{
  "n_head": 3,
  "d_mlp": 1024,
  "norm_eps": 1e-06,
  "qk_norm": true,
  "init_std_qkv": 0.0281,
  "init_std_up": 0.0281,
  "init_std_down": 0.00431,
  "optimizer": "cautious_adamw",
  "steps": 6893,
  "dataset": "wikipedia_en"
}
Each number is 500 + 25 x the weight over its row's rms, rounded and kept within 0 to 999. Layers, rows and columns count from 0. Numbers have three digits each. The size before them is the row's rms in percent of the matrix's.

# layer 2 MLP down, 384x1024, rms 0.0395, rows 109-208, columns 640-703
100:478526526477480518465490522543507530497486538445530438501481497511511477532484493495537532489545521478469500521513469494486514507484510539529484467478497538469509494503520518495472493499469459
099:531521520479519496497536503531481473436457494521507531504489499514480516485526519472515463506499532487465466526508547466491514507535508512451498489496523479486500525537523529522501523548507523
100:524549489569452511495481462504480498535491530470509548479531557527477479515518482510478486480451523485494521489499477541502489505496539523531489473494508508523482517485538508496508507507511489
097:464515514493509491459464519476475494475501487550543504510504482515458434448499482461483508547518499536471531460438496500470487491480510534534552524484542528480514477493521464469498479456489527
092:517505492473472501524535510496491525482582496470525511490508451438503513501469495515526486502528517482506488498483476508489491492474513524507485516533531523532519510541505545509527527513431469
093:480501492465519431535472508504494493539547493517520524505495497540518511470554463508505438520472524522469524472499496522510511500529509510481487509486486447527491507484473474529508494467491497
098:479511521535471532455506483496540498476471516519494493475496518494478514536485541503464490528479471514465497489496493490478525495505503500485491480461471463475504474479508501468452511527535506
099:512492511510514483536462464494492487533505458469495493535512486505509502480505509517506516515479516479520498495530477509492526515538505551517486452488493475528495482508500501474483476498485504
096:484455493540517477492530511480516518503530498484491481520516472479538474500475454513507461530509481509507505483505508465519528512516518506507519500504536467533497499528503464523520502567478541
095:475486525499459528479491520513467512505557484478485522488511516514538507494492532497491500472496465480493520535507525504542508505492543488482505502495452480533525457499457522522466512463478523
101:516498464484488462502499482506497500496476518496508509439535491487526542521479504482479502525550503500512502517486490534531531447498483498515495484498478489526461492505478482470471471457511509
099:499517466483477446492534506485451503462500469449506458479501500474521499551476501513492523479504528514491516499503509488503525489512518480496491473473534497502514481525499567513478521515490463
103:472513550536473528491445486500483473520494478523481475515501522515500460491497460489497511477509532495453480514512501509546487549456547474495511474506460497535524486495443501530516488486481426
098:525480512522488526534521523510491516526492517460479506521465491424518467504482521481486489516509468488493477461510517487519539531508497493438491489518490500464495481515472452467494456516502481
099:463482504495530512480495496509515502466523518490453472488476555527445537443508495558510536529468513513470470516493547493504471559469479512499511491514489532494507475484519484516517476486530497
102:497513480506546501512458515544491530562532484510460485490522485467487529488487562509496502519524490504524478525488512499517563468495481533499462509471523512502491533478526480503508474435505524
101:469483528484493528516471545556492512471460471506490481500469515516492461532498514482496514519548473475482482473516502516501528498488521481459511494510499520516517507531495502490487528519510527
105:513521493525477471514539521535468524486484492481513465499510462467500479493464528498505490511517460506486493517499505468517510506548511529471477495467497498453528506471561470455501484461480534
095:511521446523480473494505484482501489526541467478480533555488491454493534527506522539509529484509498496527565499495462511509540492565508467532494529508514511475498485517520515499510521466545490
100:493563515506512490444477488496481465521501486449511491514525523488507499448483507454497537474499440521514491517512535463519486542488494467501512500531531520467522495466542470487513510518513497
099:539507472490498445496516520503519488512492546513497506495542498474504488526549528486484502554524513478494471487527545520515483521524480452468506470483493505511485564466538523510517462476498518
095:505460465499539476517478552505470564469522505530498472506486482517500492496515497505449493515506528479462481490477494474546513485540527500478475503522535501489529459469497471498484476499492498
102:541483523512485529513532454458516456488516527478542508511469501473521517476485497491470472485521514501524468504509506505471523496510460486505482495476468476488523484520497504510482529483477531
096:524540499539467483511506491537518515495503538506500515516498523531529517528514523497502508482505534491549538535476504518495481497477518520483554509485523506522477536462526497517504514490503498
108:487508562500466504492471494506509517488481466503500504468530488461484462526483503501497502464460485471550564483519499484518505474520438491483479481522497529525497524516489550509531468510504510
103:491508481477528483488537522549507517453491449481535476483500534509504522512492494481474473531434507486468506495489497469523466501490460553565538465531499493536511489486490495507499500491519523
097:502502545460490474525482531489521508484445499526563448469488498503511468551489536507482537537495461497479486482491476520480490485491493496490468566489536544453492530466521498441451477529478527
101:540518489516491539526526507499492477513511523522506480477531527512491507539467532476527507477522504502503491492489505479514497473481457516474496500482500472518490498480517496516468507535487503
096:530527493436527519513482498526495427505482527484523493472525503482527489500481517483504541471530482530524490507493485477474471502530495485482490504481486497490416485534540516529447526547503495
104:523482485476492528469518475489488484511476469490483522480483498498483466509498510491474495483485539490500513511469484519520464526468497492541469504524506508491483491494484455486500529521465528
091:534515463485505520510483452528515495463505527506536519451527504515467509484485544474523533520493513493480463486456510518465458551513493502503465512536537474497525522519501513492470506503522484
102:492497517472499510487500457533485530539477492519490495505469501503509529509492522529510502504476492483482477499541486488486466456433491494491530498485492447505486469482502505505500484479533503
093:470509524458528479467464501501508520476449508485488519488527511470483534499547504531505491488512537508483494498497565459536498457477479481474501484475488522470518538511503485450559476496500493
096:500481523481483526438530498480511545438458501450518488452529537504475527498502469545497492458498558499520550517480535552525502515505541522493524464492466510458494437494515512476485483471524473
099:504503505476506490481499486491536457482517529556526443464499478492468543502487459487550508489485470483526456501513495523509489450510461551508483498515468461507498483474542497522517494506515499
102:493488528495512488493500521475501471494507546460495459564528501485531488536463490486519492468540431504462514498529518488500489500460495491513549542492506522527529490501464488517520491501514467
098:500524512487494464493506484485499541530484513461475503506515507521465549500499427462516521476492510493484491450490495484503496493447466543508524480515547491477502497523570476477513498500498538
094:478493508496451462507472514507499521516528504534476516480511517510556514505488503494477505520493500519492533467534521500517493495525504470491461506514514481499469529498514540504495478495510484
098:495504456502547475488479497474518483530513466497476454481463504508461529502505470502536458488532502530497509513519451482477511508509493454540479529511481561494493510484546524540495529539512497
102:509454527471504468499498521543517479462478478496495509487530449505536457547511503512484522517517477502460517532528508479500471553460510486452500498471500543493478517465513463477479509503473453
104:528512477496508511507530478472496492550508505507510490541493519515499478493521490481511449519487508470454502506510509503552505465519502476504544507516474455513515465516566509487474504484504509
099:503509522485489490511505542537458447491507514475464477489494493504541517541442470499495491461488478497467475511519496546513429432502489490527493496526497533494534505542485523528524532510532487
096:501477521492462494558490447456498510526445530479471475502538539518496472483465473497510531475506518492468562475519479488505548512513483476472502538462503513501511493498498503508499489526487513
098:507474521508460472490497535510491456511506480425508509459485526539496486496468513496445510491459486476483464540495500495585504569510504466533481518495523505504466467542502474472487488477511508
099:509500512507493505512473487539522488485517562476483541503507513496519530502491510550486490460465489484508468518526510518511474485542515474499551535491501473448518481481514442522502505485520534
099:522530560502455474499511443535475481493482494470500498515493541502484516464450531508504486467433501485473537488493509487559513517547507498494444532513505540524515483506474492487501533471522478
097:470481521491515458503498523512508500506500479507509526545512459503494498522507510488516496500454465475512513488476481511501532489448536482515459495468507530474485506520465496478480457482515523
100:494529490488489526488551466449520476550517506500515537527497542509482522463505522503533458518442475490526515478475440472529527469500459477517526490487506471564479493511512490478496492497482497
096:508492496467541489493488486474479494491554497486500466499460484469528513481496479483495493519472500518489494500489518498475497482512509497528497497505482516537507464515492527498444505500478536
092:477489576485538477512484527529508440523484487480539438479475515504519444513514481519492541531512509492519494477468469534492468469525514538514510488520513525511526497505447482485492505495477453
098:503502477507524456523477432517465501469530509474480583486472548495486501472523508491510506485485530502510530497499505476497486486498489483502524507461469530503493505547522523501537527480526523
097:555496460476469499479474451497527496518445456545533519549472498541492459498484502519471490509523489486502500520511445526496455497528514510480485478489501458460481478469496444498482467478506464
100:489526536493463498493517541510470512491513505493501507489480530516492525478462507476523536526505447461497523524565513483511525499502521506551509495492521537491448499479535481497496505469506489
099:525500518517485536507532506485514478490467500479529504514465499466497492500471503468482481464468496471490529513496494498530520511517465520515505492489508498492511529514499525433503468489519531
096:463455458502491483529428472511535545506485511498492501488489516528524501518487531517493484496534479476499492472517538510501468515529497520492527494498520539475569504498505468496513497474522506
100:511515480457481495509447474522488486557498475470496539530494471517518515562514507528514494539463485482514482504512500529483459515457491549451490488518518513544485483480494496487521515476493487
101:519488483479510452497549497495493494489486476498526530498488471510486470499502500501519527500505509491542452493520497465463505522512487491545490501511518487445479506513492486448538500498483503
095:521530461503499516516516534498495563581503489518482497524515472489510513503488495464528477503485477501492504483515435548473524504533483497504501490512525486495516482464529450497502448464495480
104:532541511527504509489544509478501486494514460533540494485504467436496475500506518490469505499515501483468501480481514514511458501533528503504498490516544478534494474513482516511507515488518487
099:518499493537494523499545524515492452499507516520510472486503489512491525459525486505493490498449519499479495538490504487485458555496474540466530495512513476526484457489482488510503525528450503
096:522500470478506505482445472524491519483515474483477507475486491505528553518521566509491527510556465494460525489481485507500481493499562489467513495550514514470526518504500536519496539496480495
103:536509503474518517483484558464484547489532521496497511471531505508484512517481551469507516507475476493512535479541516504453471450563497538500531510512473467511465543528490443563487536458495527
107:508503467522490546459464536450489436475507470514508529498498478532503496507543487510529502451547498503493495481441489505513526465444540512477484492535491495508500522477514517493463483490511540
104:538475471482559487488441477483482505519481508506505509540527506560506519555519482480505503487497483502480488507446493487456452558481512494502541517497483565476538517499492474472523504517445499
097:463460529563501520528493485497504486519530476509454491449481518483553476524505503492520503535489460506526468498522525479517508512495443468528511513498511550508485496535485474471506479459504519
102:490493462499460479473497513490528521546480472519491510546485480500492504568477496495543531495473536490478521498509480518498464519511536535455490490508521465502513527499486493499498521472486491
094:498486513516490507486509490454535526528488522518467525493500479510497518519520533546475472529490467475562502509517494527547539508488518446505496481481508524520523484491493454516577503500471500
097:497513496484525489483485515472501505487463508479520488503500523511549484493481487472511507458549531487493481542529498522499476515462503488495484493487508489485497484459457511467503490501508540
094:516497519531498480523507502509487470517536515496524551468502500541501540512523544522549462480495503499480536507523488500530470507563509532508524565518470499515452529487529506492521488558500480
114:549515524537489524523491477504559447469489497527471447488491490507474496500529492493466489500466539512497502482508501482465490513493497500564495523558531488485499494513453463472500497490527523
098:505475474485487476475496483483572484485503530503475486506481513530505474511460521492480504506534493494490529493484507540469499485474517491524529559491462545495449536530507504480480514468471492
097:470488513515519505532489532497488532440526518485489517493448508491504509491520457513470546449486510487462465457486535531512528477485524517511503515455479482537497490498476480475474518472476491
096:486514468513511527492513516507487536488487537472478511579492496466515486499546505484479477488518505489531501489471493539533500485521505474523440497503475482566511465479507537490490520502514465
104:501518506536492485516494524535504500493499495524437495476480513531507480522513485529490528454469514499516482464542476520499493529471484522501515524483468529464526485525474502494513487509489510
100:489524491547493531491514484482510481561473517495470481550540507483499461456500475463491513485529531503495455478523505499476514511452503504509517539485493474468539505493514487500457502494492508
097:483549537522527541503508521484492511489517510517484487508499513513514487517509482479536511512498460493534500492488479494451467526469475485510524514499454511501527509486472481522500548496495514
101:533556513494531521459465516466502523493538472530516484587496482521496464518514495505466499516489451514480502490505524511488463499511506511484472467503495511472517471479475466529453494460475494
096:467489475487585539543483471500490499459501523497462473507519467501459491479498525498504513491579469527509486505524523489497483521493502485547489487567526548507479514502518568537508516506486553
094:493525539522497535523506544506516471494509487469491440482489487511454500482453510480518523497480510534501474530505509496520501536491514503485473501524458518530442484498517498499501486548513503
102:475506459478515540447474526508477482509474468482541508504479449497514494495461518491523521523507449488489479468466512525500499523505506503516491485527508550493533498518474497497504542522451458
099:486496480497515500472513512533504505517530502506506501516501492481471515484462529479499493457485509491495495531529476487517527486505471519466505473500477514510535485485528478484455501518504504
095:494465506499520519486481462493462470467528458519520491496471451454469491445461499497500503495468496489493514542477512439455525498503501498490495483532497487482459531508489487475512503498506525
102:519471516481523514500496537484486536457523482511540509449498515495530446530508556519469498540521501468505466499489499510522477544513497485510540472516531546462483456494469491497512520516464506
108:490473474527518499477495462509484509513503496513504525483532505511552507473488533490516518524486530504518527498533496475523517528535463457486513500520447493490512492488478523514486506541532526
100:489492531516509480512504479498486513507466500519495561521519478494506529472502498520513506523512499478443487530482461473527531505518516452507488541505521544514470510471514546506513489517435492
097:479553517478508492484498461480527507528471484507468503531518502479480443558493497520519505491520469494478532494535489483533500496491525502498471482535495454477483498535529540506495468459499520
097:448498488438531505501498486517494482498547461503510501488447453468465513481469462547496454515478488495459538486540522575513511462488469508493507501442459458488526480506512528498463507473503462
095:494509490477509521503530470476520471498523472519498464506508490438531513501489505489507522509528479518506538472448502509464505512572503494523503527470491504496497509497500552485501479535511480
097:535521469535537510498531517500480465503526504537485515488479524469552487514492464476502479486516470454527512472529475506515497513462512499506480476446518474531504470536468513526503510490525532
098:538540479499500532473510500531532464544489505537503493508522487500506491499466446509520455471486467462484523484532510543498533489523515533516516457539481483527483559544496544471467503498485547
097:503489478547460494507497560517481489451509538514464490504468495530489495525483480487536484473494497535508488460467532453469468535485505543467504513504517448462482498518479496530480520469494491
099:492432489498521506509477494556515504502517495534475479498515494440489488522479543494441554494505531498514482475520497467561523505516528545509496489460492494439500527530540498489487493498510506
104:463496501486502513512507517524517509506490511504530559461505529559498518507490446507462474529518538499480535476502515520521497525549521498477568480506535507480518459481453493521517518499527499
102:475489502513521556492474503529479527540511506495524498534468526509504537474469495554485495530497515488493483492473519479472533523499527479542544532517492501501506544550487502519510524474491507
104:513509508522504485460481481539498535466525481457509506507523502481550497484470514459467467479493539490483497490508490524468488484528502524492496509492530458505474508525533518518480471458487479
100:500469516472446506481512489461532436487517505471496499494504507471476524503492473512514514479481486504496487501496497508475525483510473539507512511474513477496485523504465483546477520432488518
095:505483453482468457524491492514473500510485477516556529532509483491500496513511482530479491546492487505513467521480462527539502541480505490496479478500542470515500469484492476482449498523461513
100:510497520474522489515517493505495575524505506510486483500483481432483547516513498507485487538520499487457494485512516516502464498529477486499513521490498499505548523496546516504544510500517492
100:518510512472521490511477457470488471533496500500510535479478496457509517532468481444503464511512551517482451509518472491510498488519513521524468516475524464480462484504498514521477549490546458
100:480511549506512520492476538559534462522517488435467515475519493496505483489496459479468453510446550477487522509458476480491543463476463489507492498499515515505532500479483509477500493477477515